Weights of a small GPT-style language model, trained from scratch on English Wikipedia.
Architecture: RMSNorm before each block, no position embeddings, normalized queries and keys, ALiBi, hashed n-gram embeddings, learned residual scales, capped logits.
Training: a variant of Muon for these matrices, 171M tokens, 14745 steps.
Each number is 500 + 40 x the weight over the matrix's rms, rounded and kept within 0 to 999. Layers, rows and columns count from 0. Numbers have three digits each.

# down: layer 2 MLP down (transposed), 1024x256, rms 0.0915, rows 625-651, columns 0-255
# up: layer 2 MLP up, 1024x256, rms 0.0883, rows 626-652, columns 0-255
down625:554523505450563570509520436531429551520466507487556527491443493559444502455476479488501512514522530498457482478544383497569476484541524533471538496459526505512444488456489492506537584508605507509503498489542443566421489528483439465456589439525542475572510508442543506497559535498547547447443612530581403582499599533511511523429413490450478476481576500483504532512528473439519523450508515500441398571571441470473543508524506566455450497510514592513417535372549490482506519498451485466548543469493427519511494490498535499513494469508547443565474474470345446509496428464575607547494499498487518563648577453470520570561527472406504415524489567494561492582486535553505472472486502516463488534475513471511439500450480541539500475554466533513504531506501439556437472536438489
up626:470500490486481503511491563497533458526485507529481536512509467513464468480541508489495480501506484482485488500535478517546520546493494503499497464483514495553515485496442493527504523518489490454507494486482510498461527496498515536483527479530465511505501501532504479466500494504492471475476527503462496508492491501549504489515501479495468492504533509497465516518489470533472508533484512465483505502485475496501488494490493512459504486500483534482518550506497469522541501482532525499505512453523512514478510448530530530499517513514465499492508496478544492461470508490478484493476514504516510534497480497483500515492481529505503493542492475515510530474507482475478509474464450531514495502468471495509474529527532529479503502509493474508511509460499511512519491511475483
down626:519526490521493472492487495523460493491449507505491528476483532522530518487529505468500499492490485488473495460503501525518519527459473495470484521523542534527489512510501526486490517539523502506447504506449487495526504551501534498521519516520487525512507506498523525486522472468526527467501469483473477480530528486508488476522521505490463497492528510498476513484499478518515529501500496515499496522499471493512511509519500488490508506491514501480485486491484508521487493548547505510500510470522556495465500474492545470475505492462516515458458535510517480484496487484482459478477461497493479497539459490483567502505542507462476521513515492549553489532479507522447487473481479528529530495455491492485510510521487483528550490520512473479458521523487521511514495490488535
up627:504476530480504487475480510470478495482496458485494452525473476545482551526497457430477459493524494499458541518481541538542530391488520521583443545484557485458501544522543442534447523472455471467453526531442540519487512525507495539510526509486520478482529527515513488503527474525552474485579452491544511559513528538376491520515495420502489495532486449452542504524446540460546558468526505543475511498474514481509486507486415532456491466488513502510515499591490450425443538480455458512439547458486522490520493523559508533508482506507520503493516431541525470516493462478577474440439493423490492477502541487493520484485529495496505520526498493518502532504523515487537476494500523505441479531467511476496521485466472567465518495496488490568434522478518508461565496493460530
down627:507549496501485502506548566469547550525520506528564528502570508486484516490570481499524487508440543484480471490509414490495489584488471558467529428534493493501541557499485523465541422451533453495510502413516475423529516478550483468466463483451517502519479490508496523472493476486474508476470493481515494511514515491562495488507530451474473525491480523551456521467522507516499508537469509509471458522432524558484469508492516507483533491493581466412455443454519505529505548499513487477503497467490570504505467523465411540521487490457484528528457496487485489475499521510424548515480459478474560503537524509472555523499504545477498507504474476555528492501436535441469538535521458531467492458453512497530493543499498486470475533495497513523540507496501497519569501578533501
up628:483515473479532493450522497543495540498510507512521483458506495461519498536468486492475453506492465470510480468467508459481513485495503478544498529460527477555500485483477540477488482453481495480524527543528490473564487506436494506484552489529492458472470477495556564512520531453536483560501521453502514515507531478579495506479454479476501535487513511511516569467501466549517538476455531571476515526516516513544464536453476456558558514525477505484531531515490505471495503517500508488475529493480552507477482533470496536519559495533540487481537481507515517495537535474514525472493514498528510517488479479508516460552505525501490453479568463485485518496516485455535542482547459487504491536506501479495542493500485518465558502480474584531528478497482519477494497463498537
down628:514511543463496480475534497485544478475523557517503481473440513487491462478458524507489483499476500503477474537512468504511479528483522505507514494498490464539491508482486511514530518474569526491534455489548519491527533516465490524499481521475451518497466485518498527496534524452473485485475521532531492489514511498532528530548489492506507510509471483535508494514482471480465507468512508507481462513480535508509498512539492468565474526515471522458512471488485488520489521556531504463529500493512535517481537512540521496481468476545484498506487534558468467460501513480527539486518495497575523513467533485504505490507482490527513506481497503507474520474524474477517499472508549513448468488514476507501518536474563553477532440487462538502538541517515467458485519504442502
up629:463537491489527522530530498497499498528507507506454517473498479490498519475474511500462477511532492495518443513506482490494496438487480519519499514423492419483514492542483553534513519505484475535495522521496526517481464488511512526533532490524529506509553492495534551491521501465503506531488530527449501497439503481493508511499452453508491527546501505533489449490515454554508503483503546536509460520464477518464468477508470516486526499517539481470487503505512476501528535545502521501480479484455518491469526519516481487510499493527483515488507502512524519505487495476458512495485470544504520472499474545522476525485479486466496493503507470532486474446479503513519497515478474467493475442497488549513520489456438512523479493546496528542491480499481507505494481539482503
down629:510534527495492433512442475489472506574512480480476492461516497471517505526518466478462502495499500514483449520504523476501511453516509502488507534503456510534515522493511471495493510480534495544494477509507564556503506504455526507500524521553492530492470495531515469478512464454524507532497478466500540503470540463481474513520487442488460500549503513489504482512521511486482505511518509503518466499445546500495494511479498521507472474516520523472500545473513496485501546498488453497461494448498537469502523503473506467487518506526462484494534515503499501479475494460526511504532501536515520482512501489480522496514526483521504503495454548548515500522495490506504488481474493471517455513489502482507517527433508511504488503542501528525544499487453484456492510506484533
up630:495597448441544475446502472550526554461447550450453465536516517452532507471486530507505494485504474470478490467507519495455436534488484497516411505529471572562495472566483522489482541557509542558527499445480484522448485523492459537488518501489531456443525497511502526507470493497507469534516507496539509502532522541511527503530404497439422464479466507427474513484490414475497550532525528516504476466463509501506553507545519504489553536526542555499467405490486496558491445420520568537466474516431503512525489503459443459503386484434499542493502549477546493416443523526447484476496511524563507544513572537440428487441524536545543472426538482511490534510536464543598534522446478476504395591526480472542535527522501605451512497483435510471563477454528502613474477516512526
down630:534540494481564493465502528484502519492517539525480521521528464488527485488505630497494491576554494490463464480528521459482509512514495556471479435535497518484471496510505540537528501534530549519550499482500518486553490507518534506506556484552511503427442445561495568588495534524453528495531536505546473511478518444558478577554455496483472520536570435465531529478544480447494555501489448448547562478549553545510602515430546501514436514478545511510493460493523490473432519489541563545473528507453503536516447503491491445534482548548531523490524553514536469477454491457431513507446466473470535508552516543565504519447410479518579427473489441428510483506564404528466515487488440500540465453497477462539529477474507468498530505465513544465515479498533466546535500508510469
up631:505506477495457471467527542523474482525539503498498492523526480480509516508501509521525488522505517486508502493502475490514506492505521508481500507518483508478503504458474518514469528531488464505537510487444520470500502528515485501523498520537520509492502480507477486515485466487497505522487474498487495471500497508506506504502503457496519469519517494506497518503498519492486507490504495505519494520480468503506507486480513507469473494477483486490497499546495506542510457455483510500486520480520485498528497474494476471551510504479504497508519473497538508521481502484482466479486516508483493467523509524491513539473481520506518469499512491476524483531524485480468508455505467537501498504514490497516519508501467475513454483523478531473490502517506492505505504514499474
down631:515503490525470489451511518553474526528496496515492525508489480494515492541498492532527506511517492486466479496494479501550526490483510471476530485502464495480488513455484535505499532499506498505523488453470514506498478514509487485543484490490516536492497505508508511510489491496494466498506520522480490518500485523486506481519475454460523477503522479514512508502511515530510500519530486493499490491496496500475531488487495542463469511482472497501500502531529493483504460474489522478503518484529507506485524482468497496522502497481493498525518501517528508510481499509505468523498509481516517481517501494528537539484517523492486518500520498491515500544493512511513498475510502516519523505504493491517513512509461504485444481484459519489503514502497501514497518514516475
up632:480515497522502452525554471540513479484455572544538518565498463480486459487550520462507479461523529483463482537500510456535487536492466493488521464481503439509496463560488520541442511452536450563537563596533521424516514470485491446478526466502508548465494506574535522481481534471504482535473509493524523464467479479500496461496468496467547496517486467549497530453537498456507458522490522506468425436462494520547460550504530533476519513483487475503467516478522463499463467444501450494473546487523459526498500532539547558496532505448492505463538541470468529514471459542494524451411456505494517518554535523464479507577498523506516471476455464489441531512521459468493550533534485489400512487491517445495468471538409480531473542476481512485483467487547458515467456490506425
down632:548475523544440585510513496533464561513460554531466483418452508527491443496488498476514500468492532476486492436459556483465510518509474548514494523513550525523492514522510503488467524587541512444510520546492546509547430502510502462515552534487515486490512545445514475505479477526539480519452490420522465419465435511500503516475534490552487515492530475525542476492551507466532493454442517513511507513508511497515505512472458520539448465467559462439524459462450573452574507544461489460495565499449442574511468499466475439473524439425435438484505459478512550488528478450497495512504531485487513494494467500507563483532540434520500517516483484483460467507482517497506529487484560555525565467481555429494517514458473486478509496502487480517514488508439555479500571543438466
up633:521515512452564469451573531470506494513497464480533545542555505523464482477556471476432448433573504494522464554508533560583526523439511549592485436504474535487545481333474497539499468502482515443547465538521517438440524511478553525532490492609424494531408447469517548477446408534522510492505506518489414512512482519521465481516441484395494524505495398514454476493476507527607532443505512561472470481468474421497639552464483532482529520512560472524473602456527485452378551427534506487489440514519441502502515456451456545494506498520521483509505507539462467506512471569469500484532519513475511468494467391435469518521485554534532526541508526499547490519476545482575497440417536476471503503540449513573507516503488568452418512510560549574489570581536534457461578544470496
down633:511405501489506508454490580526534513476496490537540486504605502534511531491496469457423502460544543507508493507505548542484432517472511533473508448534467512531576471464524512554463521541520478394455543494499479467481456515486532565475528514481518529504474480566473555514475488488438517613453490474517542536501556463519517487506494514495460462463496424487502456515478540472527527476489513497409505478497512492454469572424414489515533560527475524482486532478504506543473502501500540529467495500518478520476564462450548528456432573456541492511514501513421494506513495588499494503497462514540617461422454440475470549599452519509533477604442515481590505499461574428534470472432545487473515496469452470528478504451476550513475445455535491540534543475522535502474491599498507
up634:517468487510515489484527493489455472504506482506525501530500493512490492467513501514465486524483462498506493498502531505539502518476523455503508524539489516495505521518490484506500493477491495480503488482507501531506501502522494450515476473509476499477500509508511519518474489484480474504502492551454504525470455493500506502524518485500502468477488473514488462518486481478518491486499525539483520509520525533463498529481520518487468488518523503509468479539509538508497496504552493474526547505507476504473509501570517519497520517506541500490526490511524508473508510526489534491510484493477507499514504501535509502492506518504465504522488489515497491500495489478492522512504468494522497529510515481467501477478469511490487482487494513473493536498495487461515483490451493
down634:512500510501494438513487508491499515526477496479515530493494500482508478512512485498493468503493492458481486517506522493534450519476476511502512503523503510502539509474500508510475504498515531501495494475485483515508506499458480494483516509540503543528507511548504511504490500499504507513491475507485500471467480522491511519464492480471506508511534524531498483518529526478512481520508502451515515506443523530505530501498487504492491540520569489544511505497503507493489498514516493524494540482514524500515477519493491504513507522487482496501485476511491489464494509529500493498492478488486508489499488489525486538521517530502510529467460509493497496526483512498481506512499504538515460467464529489482502521501499503480465532498509509501497525507519487505493520495482501
up635:517614440517509472601450461545482537545508478499481487492467499468504411509510468465443465504443502517504509463543519531458511490548492475568479439559489534523492539496473500474525529482446493510496564538604492489436504510580536505569508472521539502553528538529451520589534505479511449548444502490531454589455482510432442563496496547443572488525552418585435526515515459479481473496488462567501491475455476508551481476446575579455533465475513556521464432519545523463491419557523478573557485466423511578566515508480497519610555504505530479459542471494483484535432474528459453438456435559489533512507482480463374513521463477621496490528503530489452522523540511420510531543481439494500542509471478545437525435485483595434556486512487476562524513523558568527520458459494483
down635:484496516484526568468504379449524483539562471526568543465450462496491492402569444573512584515484510519444411472490521506470510569472504528461429502520488456465538535524479513533498542556487611461476568465531511493470433496501508480458467494491542488495524492514451535458484526485515498459426569577533416513458470518424566441619511441582520478590515509540524462495551546552488494493578507482492516487463450595469542474383539491479547454536506478444497516472501410560488488529483509506519456480575508505417485537567417495450491521563482481507501457469510569516524494470470460464470481495409542485504533472449502537473536491525472500476502484512558488519507408510507478499530483484556600491524517545521529476439549537505456519504522528584514425497494504503530430418483516
up636:512482417501510478538485476522513484460457479518583499545461457590529476520499535543424519485571456490526446500490482537483532492557522462521475484556491496440504450450511560488491425470523523465555452478473459445509504525466431485437447497456528477548453542454534535441539487525470555522528507443493502530465491610495427494428498511482515495561490506514472505483500531483472546487428550503451470464515491459455546471457519536495552559574447458502490505527544503531496507508497521468470500526422504520466521529512452520508533526596444497504473450528492542484540452485592504550441508515474472473476531499441535432441507522432519577488506430488520522477499455474479478507463497555514522551520482509472532576519469521480531455485478435559509495506552468515392509551483440
down636:497490494466468564551516511455467418507467475512502548468489512547496541440582529541523504523529476418484510492550532516544541511544541527484498487493542454505527497457597517495467543460525442482543533466470548488454479558510529481507481469519498513507478491438539513490570475526503542492504480489503507512460491566509506489436484506546516517501442495474497521560516547515451522573532511475502493455533523439473463501451451536516458589463461417533511472493514452537510536499484535531526503483502541526518525618502485507538500485493474473526517491509473529501466516546547548514494478507489544493450577496476495487468475528478490552549479461505569492447513483477485545550476518574481442535508475473493535535470521505470516451539491515497487471480532427512498509533488532
up637:531478460486506538476515508499513564448507533473509543501514502514512527534521535540534508558482499501551492500507479463484514464485494551495523486554500520471469497508531519534483478487470476517503438520538496526481500497516494518487475515499537489492531550461480485511500515501511517486534520498451471532461520545475523481486492532523488491528512471497499483508504549552547487483496522521517503506482536500499566519590464506456495478507506503469494436548515481483487467443490498480484564548532523517462504481505465546506549501479496491485571497509486488459495518550487497492519508439509593455497529479479475476488502462472522510478526463492491502450495539538479544492542512507526462513463549533532476478472501463462563497513535530462567491489451519545533476474493500
down637:483490456492489508509531531494506467446501491468495536533512510499523536467483500502482520556494499479517523532513519484484517425454518527510477458466530525536459513518530503499458474483501475562513459511542502509445488487534490543460469497530519519513475542495440491498498526480472475484484516479498515558500538486431522468499468536484446486517475500490472501499538569508534498438516496527523499511522562472472567502502496515479563513493515516519535508486453474535486445516525547540506505569516530479497480538478468528487535482499512487513538472486518481498478508496477516481523527461467562461496491510446493542496466505511500473463521455501471516458481568500494483499536489459535495486460523510467499448467564481504521488528516494491545528530487478537556497496488533
up638:559484519474528441558516456465468467527424453537537490556373499477466527394477516522534535490555534587566465476574519475558474528420474483463555572443487399538611432583484553537461493548464516561486475539413553540543499585527426476525529509357483577622480504484466469468559469456549583542551515423444462469502520554617482542484445425411520542550465622449533649451562544559559575523562433644518468504646512489352476513488523457464532463451454432600465516463396537549477508467552420472448504492448491472464519358456507485535436528438493526533477589482463497524471459453524474426525454610480537456447518482557491480460475442557449525503500516459454489475471412396538531442450539468442420458482616558429569493565526485450426482461495388505555589489516517554469556470562454
down638:490446481572671458454572511389488483494486451515516456536425418435528517512476577504535570486586522484453474456564547587481515474480429461510430590482465449484525455498470483486500492447549513510406421534599453577476525431624432425541525511487457448488475477583521584593525441576502621544466418470587472489414587566515449536423427406501490528520494448450550540396545585612493466589544535507594468586474440398436529526580475536503538531502565367634550522440383466581473534482551452469521491539579429618513506521444512498453527636492509436540488479375528409495428449382492493424545487449472395497539536548556515593445524386505333689516588511492466458526503575485606458355465600461457432502523614532465566493484442493584561486463668381469512445457593441528495411470648493
up639:502505484504507481523473495504506524502511469489521541513428501488471506486493532525489460495536484479535567471524506505495442514511482498497488464481514489482495462508523492503493476479530469515492509540500494513525509498487467533501538501492494469484503500515498520518480502513508482519536487542497537467538508517501530476470481524483503563472496479481508504468510478481492513515463482493516523506492457495488471522484516541500495508491497465542604477493488498518450517490485488514558488531483553517487529459520494516524552502493521537476457520522497478518503492498447481485479518490477489529455524492492502494520448510500475473543523487553472479483518488512502512551523502513494499502467519524528487507464541499465528482490494567455466445481528503544525502491532508
down639:478502455472511475490525530490514492538518544534512501529481481492473508483504504510471478490542499532541521506480468559502480520482452546481501499507505519488478457482504483473492493475525470508478497537448484491508470501518514478485497496449501479477518505513502439485503489518556481503536462545513495494507454539472475480496531518496516534533499477519502509456474488489497536471466490522495474504528475465496474504477554573523499503486493470489473491495513513509458504470498498493535479520501505499501483516505538528514511516541509545514503469529466470506515485479483480501501524488495476482448485509504502520457491461529484533491471512548493483508528507498519470521497542451497499490485514515547500490480509510475464476460502535490496491512528511502510517502545469
up640:574462499457501416494556517416566438528564522512536459555531486511465515524484482486558488533624439500472505529521519482467432523473416469505520449517503553468507554435480508478486400422401564495479496550430486455454556378360500531511607619494526501556478537544499435475493432552391522515542520510514509498591472532449408481472513541485434490576571444537450448489495457471397467533406495512512545374497443450437571488478496578495542513484530500552550417440562506492546544506427515495521492561415539396523608537557570579557548503497506403563515543590553539398492540492438489469484470467420584492608558429510505582546498571471453484537475490563443492518570424574495431548483481484454478537513421466540389477440465554431497491309514469468472513471532441537637428450444550
down640:538437518453443461531399465492506493494462601500576514543425507536478587508514512429484547507500571556439501484463399554469438474476520508581443458561565526534441465493510530470433438400528621535543483577526505473463535595476498523493565602505406515479491577502490506427556503398487494443549601572552524508471474517473517387485531471508534434447550504570506483483540423503457472486511440493475483535475459476501496512578507552505477541515541494554500524583492529603512577438561513532469522510489403509451548440544529575441614491617420563498409438460564487538552428439494564408512520556500490609561568543571549532425570449498503472532447531570510503580518454438599575410509585440433484463552568503581507447355512518533477481428471550492580532437399563608488515429508527
up641:465458526439452564465478542450548452526506493506523483484532488484486386463433548464513551504530390489487513504471478472506507502486488477437465572503526466493487487429523527505461476455514530564517476505546483465470510452536471492513470510533543577533474498551425484552512413544547581430451469555490495509499486528452402460550454503520493477494488425551495505469451564462514518514557458551490512510492542446592594471462515538481526438469472492508530479494480465565432467461537483600526425463533499513416553560527514504541499536461505487484521510510482524608486423439447476546477474450516515533514505479461520455423455514562556511645489508497538512562499485548543494445437490524498546462435438542463526536551457538442453539397535529464467578561485509620499525512422492
down641:464516513509479399498476438498510505475404527496512495503498448496518503514505507489493499544581452540490531525488472444513416489514507471503465469486572465532440431501572450518558528472470521475524509493560479478584566558491532485497541484574453505396458555495533446442452488513561530507478520497507455544544442515480472458462481519438532468485494491475493485444396481430524485547555553502475523483441482512511517557527518490528533505574493529431454557455479419494518624426553492509506448467502444476497543430458444543529532592463469462493513556598500546501423462509482521457463520510552489503397511442496572545517523520511431467559513480477541519557546473428456500493473459587542540530446521460520526519426436495514500425513525501535575527553493553486529437528469520
up642:562523517497507475473477564510471496513522501534500539541459477466499549558468478531539463512468498502423576543542458444499454521512551576485550491519554476461508486526491496555537505501491496501469485478547434542526498507541522453486432456445506488491514501550473510538534462459496478545491502495543412529479525560585554548465490490541561550457471477430510541444551532461492549476532507521464541459498476516504500449499503558473527472492453528452547540523463502508525535428511484442547499504513559512509474505473465506485429523431484486470492545557454460481475509514506480521505474519507515483555487469532483549506474531508515553463479481498468586518475520510543536534539431560497512499525453533487399538514504500483499470543511464561525511507523462515469447488544468
down642:488480524511538550522549504527481518498533521456465510437460496507485478464510540539473544581441542484498577491578570574515515503499522479417531517533496546517581535470517470475504531517463503511482476464521493542497513444501546495523444539482393520500502462495437526516503497497458557522495527520485441561526460456454502466560413482543499510484533444466535515487500536472469527533458483457507501462475509449525495518534503506444473524530493520533552474568471467499546523515454568494518521496515492451468434534471466547465489457532522485471457551529580525487490502489505483525508461478502523481517511569437453490509510535525511487480493520497484506517552513505472528508551567513511531521559475507410501521510499488559511476455461463524449489452472430519515493541532553
up643:516493481500509505501493487494525513509469510458509484491495518486518507489513503494506505504529493478510502519484490537510504517478488489495496492516503475488504490502490487486530497490508482491499502508475481462502479481485494496510491486547505509507512514485463518494534499493468457475511540508514505508488492516478509500484497482509508509487508518465515511500483505503485519523497520483531500484472483513526487507489481529487500493520484488509536488528499530482499510500472452481519469495530518467495514480524487484488504506488512517494493465500478473484505520500479518509457479487539516486481495518482525484495498484480504492512486467464482487523490482513518474524495501488476503517492490487508476521521486525503530526502478480520507513504505501498499507503518486
down643:519490498488540503487506488482508496480498505494511488498493514509519518504530491500505497506504520533516525507480493509528506500495482517503537488514484510512475508509504483506483476497533503514496524515496488490523463512454518500485501484509521493487507491486510502502507518524482501515514518512507506498485505526525492491513473476489503518507491490498501523499498485494514516509517501452525496512512524508491499470493504516465491481517498504489482502487481505465492502505517502488499490510492485513486514505490504547528513519502506511502504501518501493485508522476501528482505481523500497475502514505479521477482508496466526516472508477486487499484516507505510513478494521518490494505482516508531494505509508512493503511505485502503510489515514516526496508520536495
up644:507553498518476492508508496441486543640711495531523505641498446430497479507555509455471554488473461446523528554572449467478478538649419422482429474579454456454462509419522481487435376647449426422492525467612536430456467492579505654396471523485414663526486397539430575479530448448412491471457564369543361528528529464455468575537527566481549553552494514552531524578499429484604518499547353424528583519602448412484545531479486501468597354486552618457541513485424500498445593482473461517375490486491583416472488661479545552493638460500474497424552392613622510472473584530500429427482521507608449538527476503497504588545422457472628538573492457462385546429533511516348560513432484621544478422523457528583477544583491460514401608483542622557540579440498509501478522442503400
down644:427451422575449502446481489518494378479500588439409487523568491461492402454491436447576459490508476514432470444632490554451525597514505537479549455512412446443598581407466560428494465535393473400546575591488553406492511506537564539432465428370553590420543514600527635550593383422389548497441577389555505513429539532502505544458500517384556596511543531514406528580552505441420534561546498470546462539542499499519376469348385520674550507481565519482462437486592540518526615584600511414430532456503417454415452401492393567434539519409460335422478398528463365576533605391510576537557435503577381611543414455471585479487509505387462453463427448427478502475562464461485488458338507454606463447437523450426554529456464444590543508620587537528561502479505552430513442443542455
up645:450514537428492486634523474525514483548522520537539504580535411536555454548483405437525480502619507569532525476450505482404524544545612446423521499474479458510492493546522510604487416498548551571598521503472469529594519431427560541498547560487512561558469582461460449482520450502558582545446489499484530546561497465549454464540426454533543535424595470569573471523529484460526582452439545527469649429541617524497432554586530493489491459559522448444364511555559559518468455352478514516438485465402557380457484499505442592589523562571473548586552530511528526619545458561439505525465506518494528498516524537477451449539538508444533434523557468518549553605443548433497518454541460481439453530543441479496587579553444473487493509558431526496488551476387512535447461449466528
down645:448552535569541486463486456501487465505480513524454500559611515534527501541612515482544429512533459524395493408505483557481447635523503606418520517570509417427515487549470610567421380581558591466428477581493550454540483460508504562464551505490496454428525502513454468491519499509462546451472481548457480525553353442486466469504490474443524500439493481488486505508554417455485458455533531533516504511601509549409432499552402504473482531602461495481466498545553520432563431484574529526445492463502524504511500449582417580509423541549474479498489533481529450534609469472516547541542538518511510542521491517417553451579486447484575526578541422438482543608414525500449539538529445528493559464525422436490523508511443559477453552516409518491516594484479542513491492511437468
up646:497469497504445512491530546503523546480519521568526508523544521422495514513519540486480472508518491498494549561436546527503525465509501459426490476544487505556525528493549534493517529443409513524505488535569496522537488428533527502578492502405526525537502477506485441465504524505509517535486511499457468469581491473460512509491547514482513479484500502483487497442482464569450497506499522468483447535448447500558514521522461524478436458503541513519537500457481535468512495482502554567489470543529494481521531549498538484527552482493487493540456527504533501536506575473441464520521502520449509544475467519486523490457508466525530450504514519462517523498490455517456515473502497469553511544528486503476513535513502514478537482483492515474472547553520552468493523487464438
down646:501519501514500491456481415474508469527515550510477458434481512474534524534511502490526489505418485527547531511492480496470553490432485551516452440521557476503532516514528509492534554529473452470481495504459473555524494518485510455502518520477506466524506513573519519578507502455528515526494528493480493495500499519496544496455479537522517468524537535483519494517506546520508500472510484456507490517506511498474488549492501473547526517517471456430510506545494496500502494478495523507536497529433482460522510502418478507500532519438530508493531489477453473539527435539492459519471515510495563474487480478464506521516503527490490548517466468508502466477493473474513510478528444488526527496521486575457438517525507461513496484491480442467496504500508447495498499434483446
up647:505522524524502514510483506432516478510498493463515505490509521524499496491517469512521503492495499523490532494544506465500531506498468498538488516500541501503488537486495514517475507511518497502502498521473538506511533481497493473498542502493492488516521546509532449500486497487515493483504507530465491495459494529510503494527502497479516486526483492518450508507508456502524488518462534499496511481477520486549500498491558492510521476509492511496513503537497492510505498518527500501460499502463472484551503521514508516495520487497488518509499528519511484492508492505499512510512491506474462501471482501503546542535543509471488466481481512477504515543529526497516488486516498488492493513499522511524490484524482521514499500518511484545516546490502493535484500521517519
down647:492488511512483512508503479517492482508487511460543469514470499535512512497525503510523515483497509486501510492514521491486467462501516483504477514475500486507524498467473495484514497521518476526532486494514483501514497521466450459515518488517488487497486490492520505491493480490510486529498510489505487504473526487491476462532518502533490478521501515469514512501491515562497461487497482475458514523487500495507468502515476501490535509518516489479508499494461520510483526450499523524513517498511515491495504503519494481473508515503543502487490490501503488496499478506507496500488508481491467520484520496536489482526495477489500494471522470499509497513480497512505493498484491504514477481524512488506507505546505504501498498480432508510494495527497468504465492478492543
up648:490424417524507474455515459458542534576549510551523526475464531519446541536463547448476480495505515478502552528465530527503462508502521485356538575533481471436494471555466421440473504486519553475510461488459510468496454476526545467529508477453514473496480408522526496462516549470486460477484561492542479511491506609513462485442461496527513516531560535473437547502534534455523468426430533557576525488495489464457494561502455461528493552457503501518479454481566449480494484555478508518482543512530478537565552452442503490551485481486597504587502503513498481522483527516507513467447494486473503518575518523478511442454483520528528461493503463543470556457457482549464424462459442491499505501527443572591545516506521530518468459506555508530449502535518512543485469546467533
down648:464414456563539527480480615508437527540503517518547505456532413514480478440497539514529575468504498525494490519493535501518492484490494436481504492550469486504528475485542463556548531505486486509491470496555512446506479530454541508454477418495474536545513484527538554464546539511511519489504464473494476478518526487498528516544471511539436492489484525515489514529554525584524528441512558470516562552460510501499530559452501590557513540493550464435555460504492492469506461456594524487519467435496451463533402525456525504555532470539588524453495533412533478422435432498472593529480497466537438474463557576524528500491474504472556445472524525505438517597549542517449527515478543547487526484523549448563453593526511465517525483451496556442464497518537477520494486514453548
up649:496528560483489493488456461565523509479573481466448493547494498541451473451471512465496503482511530512470481527447506466522570501493501508596530448510524513526519514495552518504524564462502475428552478503474592520486530504520494542454448461484521442572491413485491493505520481440506495501492537492493497550456498476512541509395456467506454531498453537518518527495493447535546553526499550474424489491559480520536520476432505496484470574527560475494506489461468517439552496482473495466443550558508434450458496471468490558591516486542528495533455509487440500509508548448496424394537542479508490467488434480481481491527513475473465488525496507522480515514480562487547532542578471552467459521520465459482547550587454513473601529487556562507507511513506519523462498472528498
down649:516569457497550450507496425495482467488525526560492536485472528507466497427503517531535492532568536550514549539506508528472490467513440471465535467475478501458508519540482558552459448505546580483500524464495455514505504542505517503440484448477538466489481512429494479516530520507500532494425530519524507549489533509520460488456391555548526540512488493512448478502484490479480432522481504478465515487522583460501513501401444481508513494576481475504484484523479496507485484481448478480460457552453488527444494598443458433505519597549550539468478500543499471458496547498559538518524483498545506526494482508494455542553499503535518428475466504531556487467556513474477551498450509448431569504535503490566565426535539530497495532481489553479480439526481454508507525499526525
up650:499517464474471454546502494479487519513499529493480527506469591551525507481532514514395487486543518493498508488528534430495530526500534419474468501531510476524517505541439507527529559510534536463480476492500528512486511583530454477527490480458542527430517468449491530524520455482499410468504521512519457635527504565525458509495542448477493542494500496471485444466520418566551430523516500507519497494556373574498530528479488543509545477514488491479522486530410473532465472474559501515518502533453534487508516542484451470507528496493524547528491522472470497594445459461457441480511518492561534521539501496501527513534511480514527478482469525451543497542510501503547548560504549454486490529469463500504509507532509503522524547520495500512515486513465446487479523489519524
down650:521477490484513498530479499519489489480491427496485488480562558513459469477509487474555495514474521505480412517540537528490523518466459557480440526490542515476466511453565416497458490485469510503541465502488519512460519508427482533497532506518540516467480531502592519539470525491547541568500461477524472537535446511474487459473352481461475511530523500502471539502515563498475540574464573473530503510452465553523493489549533462519424517470436535539514553490538504526487469487494498495477478513493431551518417525492466514471480494537455497477439506491460460471492495453521497570515550489516497541503467443464462504482536509483542518515534532531519480531523527490490507531506518541476427471502526488476543520577499475482491539518532522548569501473477521484457473504525424
up651:566515507547545484492467499521506577527484516536436516461532473391554520462452551450521498621520443424529470577422505444518481442484636554467558535551484480555548459547514449521498443501526492488492554568401494502525459550556571537545539518497517478555496496487575480485527577480458457527428465534505510444407449538556622511499452583436491546517516407540494493541501569601526498471492495468467454442452555578449471491492467551491584452516492545529551557532510515425520529577495447495443481475538531557505474504526477558543538517570500510498492445564516467509498469569543431436494379548558463554516485469512543403583452516522516508511569525456480601422516504539452580571541565495484460558461530485504502533510545498469490499409484521492506478535536529470512485516537509
down651:508499531547553464542524536529504502511505543531483525503458537500525497492461532526507441472490510469382459476524441455477545471533594536477500503496477462481535433487458531498529424492491490483587471446468487537506450479487474478542523580506469469452484577484621475487478515460528495442422508482433552513423451492519591466590444541463596509514540493501536556469418540508552520449513525405539464552476495533471499534556509509548563477508566564485473486466523520471504530462472476536573506498507560491495514531618495496387558554508437576534549369497523448420491506450507456506488372520505511540495475527468463469470496493408532479467508596515559564476516472557493497493538540513508459493517483489553478494506553493440469532457500519422483490471543498436625452441480533
up652:494499528515527522511531492479504514550515502441508510506512492528511509474545511504477487482488524498512485482525456503506493494487519478498462532545494487494469505500487463492537534540483550500502506474479466543511523495501487498490486455484520499484475471468484495523521503510517514461487508514481482515511482493502482468501508514498491527484500476501522527504478501501520530459546494526483495498453490546515489485483498447528516502518530566509476478501508497463498483478519471537511502525512523515511539542499488521507496480479480450465461480530507474532545464506510502499496502514518439512481478481515493522505508488490473533479503495477504513479472496532497477503476500516498511496491450527486552509508515494465548518510506491486521452478508467535513516521497520